{
  "norm_place": "pre",
  "norm_eps": 1e-05,
  "bias": "none",
  "init_std_qkv": 0.0421,
  "init_std_down": 0.0,
  "beta2": 0.99,
  "decay_fraction": 0.628,
  "batch_tokens": 131072,
  "steps": 7054
}
Each number is 128 + 24 x the weight over the matrix's rms, rounded and kept within 0 to 255. Layers, rows and columns count from 0. Numbers have three digits each.

# o: layer 18 attention output (transposed), 256x256, rms 0.0835, rows 82-127, columns 128-255
# v: layer 18 attention value, 256x256, rms 0.0796, rows 83-127, columns 128-255
# q: layer 18 attention query, 256x256, rms 0.0817, rows 128-134, columns 128-255
# k: layer 18 attention key, 256x256, rms 0.0813, rows 128-134, columns 128-255
o82:118142177129096102130129145091185139119128117121111125120120125143118108144163155097158114126129141142147151102125137123121152123124124109096114125120115123098137121161131088116160107179119134117145172138150139121137174112159107124173158149179158134128115154069125086148143137142108153110160099133146160096079104091136171151135127120102106099115137135136138101146110123144142120110160
v83:084137116130118150138131125115133118099169104106139158099105109124126145146104145153168131116134099146144115145136133116093136111136077118180106086145156145139118124123158154129131149097119165167087105155101136134158156113103144127117134088120111111146164113149129116112111140098140160140168135181114125152166122139161123131174138147104084158093163143121104107126114097085113131150141
o83:142127124121082118093154144084120090148112116156161160111126158122155138107142159127163120113113138153116050120148086164116133120083140139119112116108134121103115127146099131094126108120138129163094123129099144114143148147096153114102133131166100098140094152127138146135128139119105106115134118115105134121132108128107111122167146134132150109080145175172113140106125104096184135092157
v84:095132108140131167156149079136124127157122130114095124111085107159069139115109122130127117134104104129100110135125128154149125154125150084131107136139128124126105121149137096131126172147148165107115127114144087137125092141131053136116115143098079119127149157113134175114137132143122114108126134126100120137144134128125141120098156129116157151121143119155140179140144146113080165123129
o84:144127121141139153124145118139085112103145122101139098125103146099113138154125119157107125104133142124118143135144124121120090133119140135133177086117097109148127135106144131146114150138166137131142149069125109131124136121099127152126093152104160125117147120150115135125117144120154151137104159113119144108133127143118146129122112120140125124143119122133139167092110119169143140122111
v85:147124138086119137108134136096134108109101132132134106169146132103110092124107121171116136147125108097131086144107137151144144117128156115123139124135096118114118127160097122121186113131124122132166118108149125175101090165141102168090144139137120142131137108103153152106105110141134149095138117117137118117118138138110155131092113127125140084167090124146166112188115151108147084145102
o85:145130106151114114081122123197123130118148108142052070194154099114128135125088154157097136120139128168138158172089118113160155151177114102130166125138059114130101113160136110149095100128172103139153124117129096120120127145142127143111136120112122132115168119081150126142125121120134149154174112115118137159108126142123145105138130140138139127156101104109085110135143162129135128152122
v86:136160122113165138124148076090136151116106118154118110149125127151096115110083129106135142123103087098151109110096131170158098132114144111144128122113120089144128127130104133099135121120143104101139133089149122156086088175146105106103154167114170109094124090097128126131159112137103128118110110122121134127088153113082112138129205134095160102144115128152137142147130110126141114112105
o86:146148088142153179128110110169119145115144151143091122141135116147088120155113155153093131132122135146135140159101144108131110121166142114125147123137078100145087105132121123155147089157162114109126137110107142153148133101104135111123086111111149128104157135100151140093112155136161190118126137126127129147129121129164140080152089113174135101173075133112109147139167170157121151148096
v87:123101134118100145130113107150156112157109105137156109162115103104148184150127158139123112127128179114103104153124128121145172102122086129151138156107108095125120113143129105141067101114128120137129140101148106136137110117103126139169143140169133114127116146097131109129119103148131135151110133120137118138125082120115094148079146104160138124125138120127105105114103165136135107161159
o87:141112116121111118129119100113172132143138129106124121154119112131144154139126111134120137128151135115126109125147150107158144128139139108102121158138131123151171122123127115124103159100153141099131144153114093147136153131146117142149155155142150119117147133143118117141145106121138128119129120137147094098120144114116131125072126120151123157133124100106118085141121146117125128124131
v88:128109163126115123112113167102094108131153110136109081126172127086134109123125167114163103140105114097141150105122136142144165137121133134118138134072127096122130131114124141120129108142109132088140126092118149142138124164115105166122123150136129142120140135113113124104098102154135093124131094102151111128111116112131156139146138131100122119172107109123166131174164130119120099154119
o88:095150106118172159146135142130163113083146142172098132124116112154105102146113133103151136110107112163084153139090116133150152166167122106182126114120102148132171131160160100146082150148101118115125092130140140137137150097134121169127158127120116120152184102112113113117149116128131123175140108121123113145116135133125136124149128126127107130156088149067102115097104127128126151180073
v89:152094127106122095103101171117169102141129148159129136148150085119150106129134103100116118130154164111145138096120143145157162082136138113100118110130136074108127138122146141108119145147118125147111092086122124156129110142119173120123146124125152160110125180114106092109114126148144111143090146112136093134149122111115103141126106089142100099154137102105151151130132129137141103124140
o89:170137171140132099113125143120131128136146133059164145143104135150137130157150103118125127122154097139123123136121112142137134142120121101126149155114179152128148125158140146106142119106148148118146117152120129111149143083150114144114137143109126130131127127090138122130139131129141119118127124135147157114147156135137133134119098151125100124151144118105153108145103153144107116130119
v90:191138124112106120155141149114133147119125093161160132121093189105170102087125133164141147136147137146131147126097133115145180127127154177134134099146097099102108104115105121136151125090112123129110184132159140123094116148153168103104136155109164110130075126123129087144102100132144102107097105085132138080141093112134107143132146094142154129096070130102146091113140118154181127109164
o90:121113134090148128117116121116170134130147111095094141149147130136118097066109130089128166151116118127137122144164151093131148092106098102132107146097152136139104157113141154131110119135093140150108130129162150105109120105096130121087122128146135135157074124157113129136130116123158151133078135113126134105160092122143117133132174130116196138149149064122102132117151123112108127129140
v91:146104107095128136118133132109102133113103130137126148184165133142126127083116127130116123138127124118121074143100127163128132152120122137141143156117100109093180068136092156113127128142142087120090156117181139128102204105170151131122142137088124081111155138087110117152146110156118123120148078107110150110111147162086119145108126093141132082171122137136120137081121162147163104143144
o91:123154140082133166162092121164150164162173095088099129177161092113127151124133142141099149148117168117151148138138142100144144100147130094124148167144078149121114132170161136127125080127133146143137132078117176140125107134116121127130159153101130151121156124140143118125111113120134143110156118177110154157118144114141114109147123153151123124126131076116142115153140148124151127134110
v92:109095128121110116115111112153117081164109146142126168094140135168180147125138115112115093131138114135101128176155119116137083123106157140120155143131150161145137131158110183095109119158134117095119123125107114094172114120129136137142126142106119128129140137149130155094146145114112110134192137148129143157114120124153118162133103108139100186144171138140118162078143137054110141143122
o92:123102157142099130171125175083109113122075135150145109151105151153112167120109123141182096100144142092118108091104097144113092130110111147131141130144208142117142127117156160089143140127123139105120109130108130145113172159116100115136111080111102119147091120152066113130113136105112094090132150140129143104140149133130151123109136137113101139138120141119150130166101105086138134162133
v93:145146138108100132118109176136128161174171146137137170128131124104083092114099090129112121140170123130164117132156152114148136136109161120089140116166136148118137098141128155120113150159089111132102113107142127133121131102118145099118112154159146115116134092130102125145133159115146168086147141170132105138154108107121129156145102094155120162119128108141130143135121118128157138086124
o93:145124165112142148137180137111127125143111135116156112171097107174125108085101109126178134125124089140162127116112121159138151110086101128096118132116126137118115121115110147140141124144136109150146134117109144130134144161107094097111087121113113127103117152159080080165131129135120122089143127080103137143140145131192142124138094136117148091181165119117146152142102130135134095144119
v94:118148076128171106121102132153135109146117124117146155079108148122134178125137091138137087134150132199133139172159152127136113088143094127134139095113156162160137125143140122119114153146111137111109091171099106106116200110115120153146130160148125102127149114171116147109141147082130124164149171176127111129118085148181114106169110108160101153117167136118139143079121121130118131139116
o94:139120134131157101093173159098106126107106170142156146127103170129114148121130118119192080115115131122114099091140141124121108115094147167075123103119171170103108103081132153131135135076140134121123125117098106122132143125089124116093079083139116106154091138117097136098094128127105059084136125172139140149167165147118164112119114156140122151129144196126142167110118111081140110131151
v95:106134142147096151117132134127156138127118125133141132131138093107135151136135154083113131143140136168137127141149126171104124163160103129131129134144143166103128112136094118126136136141160087136137135141102139093165145128142169124130115121142065105119162125123145084099136164100151131148149128138141167103129132133147141106140121110119104107135157158132136109132132121111119144128150
o95:090079155137107106128108135103131116142100148098119146115164117109102150141142137115159117149137140126135107142164156113124140121116106139111126111157183142109152155128126142085136139128129134141132094126112126144135108149124115103122173176109107119116119122144120139177117130112057118115147103152101127109098138119152120130143128119173121133149133136176119099115113131145155113138148
v96:071123076142149161134114144146146116107126120106132125096089101125096125154152150140125138103134126155106134136149120105081104133127073120142116152141161153137134142123128114124131156149148103158115120162130113102143152107115098104190102122116099166166112137135154120124130142128139131142115143170127128123144109163140110120117121130139119157077170145169124148074118109108073155155127
o96:155135114165109132105159124117090134136133129111141146078112153078168169094131132113160084105126159131089092078183120134137118124082109152090127123108158140161114134117122143102149139107084152107142127162151112108119172181163112139099085166181142108133104126133122151145073129146106080098124183149127115115107110093091144152096134138127115143099143155168121163098088153075138118106146
v97:151119105155126165102163139125129140195098178152139082129095145099094130094109164085136122138148132137129076116125141176188120108090136091118170120126130121093141120154121107136116090145092148127138142146126123131110154112127132103111127193146102117104105137092127118157131103116140142123118084129117103136149088114135104127133113129139130121115134095134141150125134135132160111163136
o97:169099123098166131145119128133120115097118128104131144115106098198141090159141132125140117127119111121143127137133156147117144092177190073139135152150105086121162121129135106137148104121110115120130106122122121125152122070118128174129136106096156129098100111134123125117145133161161132124137123119142152122124146179147114117097077140180118148158129073114123132134109148128136130102106
v98:121141105114124151138155132107103124147144110096084119112106116115080124110124112119091135131104144175134107127163115146092099123099140137108158154165112134137133136114150156122181119161145116130099141126141129135122158128129104095090117130093116108131156132160119136148147133135115078111121112146114128099124152118129155096134103125105116129149142136161087140122157166158083149134135
o98:148154107118136142129092115140120131128125099118137112104128147136082118127121127143116127146122117106126136137133142111101145123147137150142142131106072138092124104126148154117176117121136131137112150112125132157128115129135140137117146148111137133138106135172095145109132158139071113158134122110127137123157150126110148087126114126121119114089110132146144114106135094127155137140112
v99:163151156146121116155130103121117144094131135145147116115145149079114132110143128109126118093106146092130177117127143142142140098118117166095168118096114136120127119107130105138073136137124149112133158109162153122119127148126106176096109165136165119095130151153132110125085144135148102098129096053138127108133111107098137116129152133100158070148104104120128116190138152122117114116134
o99:131153144094131137106154106112157116110159126120114118125123148132082100132160142111148156128076115151143134152120159121111133139138132117141113115112125149154159140131147085132136117125073129163115136125108166123107145091161145145145132121094138152133181086089129102115128115131116158191113111134129125132108126141137121118134125117137095182122111107085125109064168125148104117145116
v100:116176151108136097126136113102135133142127169132129131101122099134126106092078093128174124101124121099099149131120120125142106152130120141130112109145138146144111081142141120122140153125122132074156091133154144119101116144137166107118146113097111110118166109103101146152133137146121090118082137151129138134155097069129157138131119135113138140122107078130110094118177121135121120115083
o100:075155123146139156119145149142108106103104161146140106112138149131107111106129134132143135124126113178147124138115144164115148113126124150106134136110156128104105129109124152108122106129133086158139132084131141130135127150093119137086021107126138113154132120168099146101124122190124154152132134146100119118135162132125130152130141112114139116149114135170115122130115152107166130141130
v101:144150145127147118084115146114150126126129167121149147121126071137114131142136127152146105132087112156122099131103149169117150147130106126131130153138115133114136085098116095126098114096150118126141077108146137172118121125118134098088121113135089104144139113079117105156113137111144123131078117101110144140143106139085139095148134108134135132151092140125178142172124121155100079130157
o101:099133109144131106143160110131122182105159142137114146111110120131122110109131162111094137126133102137131104173138153104122167115139102111121106122123089143152090127146138121156121099133100150153146115091098116101151148123125122170125130140078141108061147111152120126138157122116134127130152112096144094108128121121144161126155119132136172129145151124157124100144140165159145129113135
v102:150120109156118127158137127105103152112121119126124074166183139111135126126119148099097157146087142092127116101106139135122156110100144154102146146087096080088117149108117101144164132118157131105159123119152133131106141133129128122087114132127163139099146149117134118145123130181134117125145074059141131128105163116079118126125139143160150095182097112127121123155123149118107109138115
o102:119097127125132137130088110168150160139181133102106144145162083142110112183174162132085172125126138114157200152100188107143139145173099101153159158122076152138169123094106089132122123144100091135114126167136138133119121114197141158157189134100129124113169124114160146133112089119162158176123136154108133136091091138158118083132114126142129113114107096091131097104129109143121128133107
v103:179103139110159105139141160155132089150125155143139125171145132110165123104120129145158158122117145084094115120114125122168165110094178173113142132137123094110123123127095156121122115109167096120139117137128132146114123105146123157115124097158150130123119154129105116120119060150141119126095147094143104109130116116134140154102169136174134106132128102106128161113129108159144094143145
o103:144159157107134108128091149129148157113173113120124118165132163161156112142118126109114149151142094172149130123130112141155137112147097111186162178099103115091137126125138110180111145133129147102151139158141118088139127118129153122161131152105125148158110122141149117110141131131171147127127116151132187127142129123108112138110125122135109135159142116094124107150092129104123149114097
v104:098095147132136128145138135145117134133135137108116118171111160140116122137145126131116132123136143127136136108109114121147143129120139075154101134132128109106102124123117126160140142089127128159124148122122133091144120092110138097159133101134135129122106147124103138099124088192109187169128116152114105160145150119124104177074115129146117164143138146168110128134058153131127146124136
o104:135094162128152138110124143145111104122143117135147106136093117130169136149137110124089144161143157114133124115163094111144113114143148150114155144090118117127161120130121105105117117137177121094171114133144144137075109125136132120130112150150151113130112152163142146128136123124139146123104154124164120135109126133106147145129105131089121107115178099096137131140106130154140161104121
v105:114115136151123130155145138117139151146135104132131094137150163121137122116086118122122153119114189093137151136139126118112126124103123158080148164156116097121084144174121137144136095112115119128139102127160174122155098121115133117120132133134167147097115144191122104143106115138136140078143116118116134122111149132134119127110160152140106098129097115144125110122112130128146119155102
o105:137095148117102123133091120144137115136127084118136112120132131142171103170133104130095131167124151087151129124111126106147107138107135102156125154081083104147161091112072101149128144119135109141112138166119133124109139133147144126141172135158104124155141155121108103121176132131125133153105111114126122120116098099091137143106086099077121091115099092103105128127129119122155118077122
v106:140128124099145129129147128085121154155134146149122099147123147124140110116054146132134169122139091113091058109071120161156137107130155090184139115131125104135130141100148097113117106091149163148131112093121115159107166116137154127086181137118128107076111143054154139138126106171111142153078105117099121139137159121103115128124138100139146145120112105119114110118135164139148090132165
o106:119115122122122138129105097169174127134137099126143167149157115152139103137146134168094146128149110168160100143098147175150156099175148093106141120173071071116141103149101125159152088135126099143144135100133123167139111153103148130123168099093167093054134130147143143085149141081218206142130113104131119163171116134135109107126147143160139106135130073102169101171163111127132106136123
v107:148122108115137130129149163136103169138115158075087126094123085160081111134121130122098127134111184136149109129167124140116114123116090101148163171177128131136156136130121147135164113074124127148101133122125109132157100167123149091124073056164114105158123115097122115149107136083159113149133112107137146142192166101135139133137137133117112188131133140155109135136119122160128119132139
o107:125139101117119137168134142159114159123095089142113121100111121120138129085122145098178100144128135097136102147134163120068156127132093137103170114126141115132115133128129118095160098170125120101097119111082126102129127120146104158145107196137124129122080130150133147178130130204104092121125150083113084132101125094154146112118136156140134123122119087183164124137097140124173147115137
v108:157122134108111132127120126118134141157138105158119108127124150096131120135137123112131114168120151102133130122085149145126141088121122162126134133102117134144104159048146095129150127140138125099123112109126142181106133148121077166093121117156157116130126162091119103099084116134122097114091116072134120105122112106135137135123126102166140074125116095104126111143162138120132096173123
o108:137134088090135091104140114133150161117180126132138150134132122120128119157129139139143164108103104155129153156110131128156155129133116108156147158117103118139158104127128133133144146106109144130121142102122103119124139124144124160110153130119137122142174099107120091099132114106161142137084096097146156142161115117100152115117108104167142130103097101048131097115107111147115140129072
v109:141141118116099129154132109128136120111142063134146118139140138106133130122170098119098125184085138119135127118104139130134132145101137130119148123139115106089114146084167113107158184140142116127140132096134121124115140102120076147112163114159177135108118099139119099136128115125125129135091113145101130143065105115100146111116161127148143088100111112134128116157101162168135128104147
o109:112132106108123135067096100118162128152136106141145119141110160166125138154121113129077136140129127109156190150101138099121132126113106106170104107135093114136153129134112139139144112123130155152140158121110132161132140147115152093112163148120146135105168172119121120138116100132173122132141084117130159154103115122132133066125105101118126121114126131109112155133116127136126146115107
v110:128154114141101140117091148122133173147127104078119169068091139125127162146182136150133116124144162131150114095150123115081141145163099116121122140126140174130154122142144124162132145188120127139092123132142133093161130102120160126167094096150114107175140085184136115124127155081109093103100140137129129141150117132118157116165101104131098178092132171103130129125105134145104160124121
o110:117139150152128121119133117119115139126093132122157109077119178115125135101141134070143092118121128131096143137169118121132117172093127182116083113169148150123146161137144170072107112130124152138088117114114111125141119144140097129148130169161107125136108165135073111136132081125072075128142180139172100113129141122118137145138138137136117180120145143147153148125155132151107150120141
v111:102130110119136145117169107176143133121123156143148167088138157139109106129119149093120095091117117177140138153140110135125092139118140137137163119159136117091125114101131239095131136130133125138092114147096126121132126088136150127119119145133122150183079114143147123137133105114148114116139155130092149147142121148181126145130160130124115160084107158137152168105125146148120146117122
o111:124109125112130143156161150100103146126104122141122127099109145149129159088132114125171127138143137127140097128155117122089135131092121138146111092111137121155127115126131139109141123124080182134133134116116137132107118133132125099116102121146113130124081132115115141137093143105157135081119110135133125140137108136140150131122155138102131137115141124157152127148107103093136105108132
v112:090161135144148090076139110083143129098153097159110172132110151057137095124094138151122127139129110177122164108117136162129114128123141134084099125090141177163103136112114122149153150108129131133118150080155149139119151142156128122101124137088148138123130141091107070125119107122132128103140099115133112127163109134119151086117146163093153077115131150152122120134135145115088083111129
o112:118118136157128113117117114099121100124137140118077141099122119141110169163144143158112125104109110127142112128152122109091144100122114151135091105111113122121132133168122116071124109100093151175124101139134133140096127142119117134095113135102125129132137091139154157077103127134084135152125110091113127118139099157081131129146127098106144172129129111088139150128135125147123105142167
v113:148121130106163159166120179091105132100113140144146095134129133143125103109136111145095129145098092141125119059095106169134133125115120168124114142116131113130149132110106083148144112092106132156140143080143146114091111122136120158142117133107109134127062168123124138152094110155120158167108128147135143133117112136121130126080123098076153072117131095143125144140104134105119147135149
o113:123143132152152125113116088146122126157142144138132129109111106165156134092113169162066147140126149128100128131129125102105146065156130123156137132114062130140153151136147097173112083140116128116141107122155172123105132085129119136130160140099162134136140116108154149127166121149161136116120153106152124134184191114082145119113107125092141123112133104154115155115110137173093135137129
v114:138135137110199120146115103165123112121108097145121117117105117150132119125089086159135186133117174110089147140140122115141140110103156140090134108155083126140091182099104125091184167091136114136166119123109118131101116149137119123128145125138165124112120123139126112145138110112135150137120114093111138117090123116113127120114136110137170102118135119143119122094143120154174133121133
o114:137146126126093125094112095130161138111097113124096156161155122116106089152114142142110134147146124118148147138123159099130114094128102113162164151144120063132124124078094126134136135138130140160122155140144086119140143098134133112118165120138108126135123125135138102125120121160169155106132116120139118131148130106114148132107105123131107114135130122115128153137101121133148110164145
v115:125099129167138164133151114159148092142133122105128106178159146152118133114158148090104111127152103147145104149134142125158130111156121115162098160107135134111127122145153111130095124140101138133111148139117118098157165116093141121141117151118133111139100108163133158085156147128146160110149166128119128151105139135151079164135146100111106121081143128152111176139099097133123172120098
o115:136090156109123121144122123129095122128107141140152128121106148151125145085143115149164094174112140131136108119153130142163084116127147130120134119165152147113150145089075102133130131116119106094163131116103139129148121138117163111135133106142114153133144149115171133132139124096147123085124160158109149132090097138167134115156120136141104145142124102130129135086122113097122144115134
v116:117123103153127098119133147162143121120157097151110121140142126146138131116137144164119169131130112171109105126144133139121107137170119116141081156166144107146155118161139079137111126129096137155078145144111127137108137131114105083148117110171127114150158155137125131106111100138142124153137099189147128123100110171146127057119140123162130144110166128169098111084112109105111137145115
o116:145147131155118112117133154104118151081136120129156133147134124101130150128092141125107102116099132097121110097171139093138117117135130155102133167103091154076079121118126151089157126101128101081143094116141088151129129151114146125146126139124141116137136130152136149133128151135085133088149160098127117174117184116093125134140162146124095140111117120111120134095102139067114145129159
v117:101129128132119150074086123144118077117120143136137138100093127122151155183132141134110109108131137167109097166133074120088142134132097109139127162122125160153133157129080146128132061116106098107144087121152105118129150120117113112149122143099112153144143132128135127127142120108113127149123103142103130121138075140126170125143127160129109142141148160148169139121143142109121115182144
o117:109164097131120110160147093135119109130128130151102097142140107127166133130101120133133117103143155120100121136152119106127111133158116144130113122131123113141127110173151130136123099135125132136133124146145086120128147125141106169096135131119140148107113095161093146128127134111095111114166093158158137130143120125087115119098126134125141174115121156119103121099130146102128157110124
v118:138134114135094109119134104109105161122135109133137144093120153092115095084131093102120122111115136100157149100144131127116183123081155131102124104114086106153106091132160144125169108105155177119148134087162136171137094146140112163099152158109179138078136125083122157096108111144114102096124115110122120130102157111066141151122116119127178109116053103097160126166118142172133113147122
o118:115131132136123129094143138172158118110163115124095103137134119138145126185147097120078162141112113156186153129074139155114117135134118116148115121129075109172132137180153120142123088120117136163114135095125130152171132141117106144106153077111122134092152129116142126127135155141136138186133070107112148121120075156149140098144133138097124129145115119083112135142155123138111121125104
v119:125152150139098120088104129102158140098107115156137100157103134094128108123129113104134119129140126104126143158138123158114152101134124144114158114107114145174119167140143130142091093130132129127163134097146138123121111160118111150107148163160152111111137118124155114123117121089111143098085095110166113096086098142083128095156150120113160065141106109084120106152133137135114129110124
o119:088154149132104102126127078143154124135115103092086165126128133104085110161118130152098122155078121152140122196112160113158143152154133103134110117123126147157137132123125120130126106111145103139119128114134135136112135102123111110121185141123157134129172083106095082109137112104071114164111139128139112109141105098110131145107082149138124161152114146084085115165135138156098119174142
v120:112127162149149105121131104107103100074124119117139113122127139134077106117157146144148109099157152134123138136101109138118120148122156140138145109138132109112147127092066131155132150139139125185081136134162114084140140101119130147148097088163102125164140170178136117140107096127111125189141131135108139114137143172126150127100183180104121134128145162137146122109150164119102173090101
o120:142118143151125147133126109106123128118150171120093100120123165059158140189109128077135149126125172139082151097161134077120154144141148148119097112099138136105123097133156125160114133115094141112188124148120152141069112114110117133134146161116127154163093136122118177129099127084111205117171127159158133140119120137142146117126104082116116150121142173152126127085114128116107160097117
v121:073100145151182147127102136167124128108120143092137118083121108151124113130135076163145111109136123152142141146159101090123082123123110113169141117135148148133137169144164119087126170083125108121160088132089126104113102117116118132148104082148097155159117077163139152146147159097124126163122136183140146151087100137137111131156113138111112142104174155131105104102109060106124127119096
o121:096160105184129148089128127109112117145081151161120129120138171119126100122113140152160077133118146123088098094124124134150100139128124154101110101134178123171079108080097129108132137147156106096127121157144110084151153149085128091144090123157130113166107113153134150108113117140119061113113141120162117145158169079130143155124097131106147127128141175145132168146113152126136153117134
v122:132121130173164117130110156124128104164089126107144085146135150156148139129125179137144154142091127104119166107096121086132132146112098126149114154101110126112101151121124137134160095155116139118096173124126139132116151128126125119134139151150131152101115137085118139116131114091125154134146082135144181097090130111131134159118171102133143120112138083123107170097078095136138107163104
o122:131117120119109119165103139146128135114185114114138136126135095150150121144121113136091152126127169121121143109091096142134087132140134108155105160148107104118148141115159081161141115104057127114113126130149148127134117139113108130153126145154143089108175145155159107115129096145189110109152150174095120130129129109108115120123115122127080121112110109134123155120152129130127155087110
v123:123126074124128094138137146133130142164132108126109172132113135188128130080160101113115086128168168134129097135115117162130131081119131145117139100137143179116137118113158127102140187096145161142106102137107123157131100148113137128164126146097112130132134164168147164095126145146127116136143194148110125130091147103152087177153141143140120186116145131136110159110136111126130124125147
o123:169083130141126134154105132153153156131113138122147157115142172106144131098122117161130150111150143130110101119132114171139077126104127128114124119126181122153093182103123171117139141134164111137121124145112128084123151168100129114100102113156124155131123117150120115125126121105145077094139148108126161144159167140157133120130116149144161097108156107120147149113124118112123128110128
v124:138134141108129145122119104126124120149122097137144125153101167183161086099076149112152104119136077119107123127141161132099136094086155188162113132122113101137132130133177146120134114137121148099145156115145158148091122094163101137132165170116147120130158126088098155158112088128133150126136145137138105146128134138161143143131150139130148122097104094115134134152129133133144140166132
o124:142136079140174129124134134120130096123136134129104169149126089132122127146098146148112107113089127099108131125081118164144122116138142100131139114136107135137102112128131123165094134113121149095103171120135144115152120181103115119119128116159140126147148122122136125139134084153143172165113125103120139178150143120136115132164121168121158146154104135070079092138120143110156123138092
v125:131111100091129112090104151145125123125141112117143163081167116127134125159123127170171142105126128135142124116163122124105125102105119113138136122099125173142157179141110146128091092120172125086138090136145096136144118119128134141124125150106123158113102105111095114117111163119151129107089132129129166138152135145137165103120157107112110163098142162141143138151151136152148124136181
o125:137174122111119105130124130098132132109136123182131127105131133121140126129133117085180114105129108106122117152106126165092112164145126144114137134174102121141113128199122158116143100124090157127111137119080119115136165139132102148113128143126168134110083133136147123131150124160120104138136105116140086140101107165120134126132161138127138134140152140162113117119111153114146122145139
v126:206109164149109103113133145112141122155154096129117112174135140107177095112144099120116136118130141103120111137083137140127166064125135145113138138122120073147113099135133105111110080114142117121093141111158150165112107148128110146085174124123162114075124171112106117137118103117110124129120085098119130123113134115084088145132159123107142083133072107116141089102170115119160063129132
o126:124123121093096127145105107149145127142152082124115145144137155123154112144109131132092175156101127130152122158076150140141144134151099124134111164104128126106114125163127145169154111122128138138109125112130152130164145111100173140121137117116123157121124108146133090148136109104149142137112089119104160154123094146150093132129120129119144132132108068088113116103143110126101118102132
v127:142105108143136112083114097176102133060125131152151126128175140164121087108162147142121142112122147098149119143124138145119113102096127137098122106123104118125113141139119144124088104109101124073167102140143152142127097161130142136126125179103133139097161137139086100149120102145126124091124121133135106110066147148108091125118106154115134115129071144120140136122155170160166136155143
o127:127117122131136129138107125122138121145146115122100102149160070111115113146102094138070162135127135098106132139077170110136142143143141120142158192063090123160109120149166159158118134115134112150125109157108141121101124133124115143108174089135123166128140125108134100149126105147108106110138101118146083142105134162159112132103099160109154109130156102089087094135124162116114125142115
q128:109131125116106118174092127147104101127147115152085124142159134126143165119143102123105119145117175133133129092139163121115147129122114132176077139103093193122139134118146127154149151118119182127118110103093138120102160095137140138149124138095096157182125135125109123151100113158125129115122121116111117123082118132129112157138118130156132153114083143159145132147112120147129153140132
k128:098144128126117120156170152127139110109103092129145090113146079125137102094121119119132117136121131134083094131148142123136142102133123154142142116155107112109156120174128125142150144123103115124131117148117145123143130155152115175131159147146134118111114123109158141149128126100156125125137128120164106149099125125122174067162117131141110150082080125148102104130126126117160114106136
q129:125107135143134133152120120130121119120124104132104119142111174142084136121116119132126170111097135108104128111120124092113133137099123154144097152125107111147142094124120140153123150120169140145135129134139114132147152105093124137134125099096132152163139104140084116112113150134115149131111115157125110135123159131113134165116105117148120111121126131126144127123142166133129133121135
k129:114126136117115119141124142124104131135158121134150128114115135133118127105135148118155118140141094111141115145142128125122164106133156153123138098157104099126147135124099133118145094089121129109151134121148147107107135135153115116152125118139112102117123146121152124122120143137125143121156151097118105116110161157146163096152160109129119152108137135128129146155129129106140102146119
q130:143157131124105133103131120189111146126156116132108158138137090164109118113108141142124131130133155123156103101121159150134111133134140128179098118111131140130113149124135090133144129105129142120088124092096139103093112102108171182145149142125145186175126093114131117126137114160107142108148139152104128124111082130104146118129111138140153147107122132159165130121096082148128142146140
k130:140109142107116084128152154127141100138103115093134102137094077100131128097112143108098145138143123123098099147137100170126138110174101136132141127170107108103156090137145106134132127123165108140133131169121141118134117145131149130105127148124138098132098143120177119134120164125138111106148122127140123135097144135119163103140133129084124116100132142133143102158106149110158128142130
q131:143079144133130116155126111112118092129119085103158121159104151147103104124084133146115111152128149110142138139115112108118136119137116125124131121121133149111120129138125122128113185119144140127113114158121129122111144117107136139126120146133156126118102110143134115114100138160121108116130127130100127109108141113135135161146144160161103112119112142132136139117134143134134153128127
k131:134137138104121101129141128118135101139128130132155135141124120112116113135147117128090116122147124132132150155112158127115085122153096128145142136135116121106141126138139139132111112155132144129158116154136113143101128138131124144118145165130116104144110116132133134103107139103140144097148145113137123132118214144118155137150119130126118129129121105128147114157125129145160158158137
q132:140134120109118120133148121146101130125108117118146129164155066122119126096119105134133113160110157148137132130142140153124140084128147138132133102132125136133149130127131113155111123135156109160105130158128142129157104147147135122122146150105089120134131159128154123120127108123138117122128122111126130148112132119123125124164123158135156122161133128108141136114123147136165153141141
k132:116175137105100119136126112108114116126138127126144096175146122109113159128115141127136131129131126096157106134152103129129132118145123131126131146112124122120119145167131155143111142113112153141174096126107125151134118127160133116138146118120122116120110104087158113114147138131172114104140097121151125139102100149121136085106127169140148150081106112151137148145121126131151122113120
q133:104147154134132145136107123132133119130112133152129127114131172175128157139124125144124139126100121153108137137139093119095147163116127122126142132097135111147124105119130162153153102126141171128144118123157161122123146118095123121129122087123113135159142115132118142112105108104101112134147098108126106160173115103134130143133138088112113111137119139126122142133117143149100113118109
k133:095135108112113115179121147135125104099134121103124118181121107093136146124144128108117099114136125122138131129089124136144177082123116136154122142128147092129137082110114149089142123125177120111174083117077132137143130094111135079166130120114106141118141123107111123118130134112137143124094123128125122093110126161130162091150136145086124124092137106145127151139127114117134139141167
q134:133149131122124102157160107115128128123129138159126135113124105142150148128149107111166134125128101110081132143172131116108113108131141144140135132118105079100132117150117151097149119134167100141121135147131079130161109145115100118071132124136111117103136153145123153115174141130141125113114117154154174117118139124141136129143114147133127126128121126116128166121141144103143136140137
k134:111118139110104163121103126114135154127113162087129113126145117121140147129116085131112143146092141126124141136093125131156147140119123126102158131107117162132105131112126134118104158139106150124100096088121130140100150112099123122125105101086150169119161109094137116112127129126161128114137150127138133142125059141126089139108123122155150140126139131135114111129170149137097098112147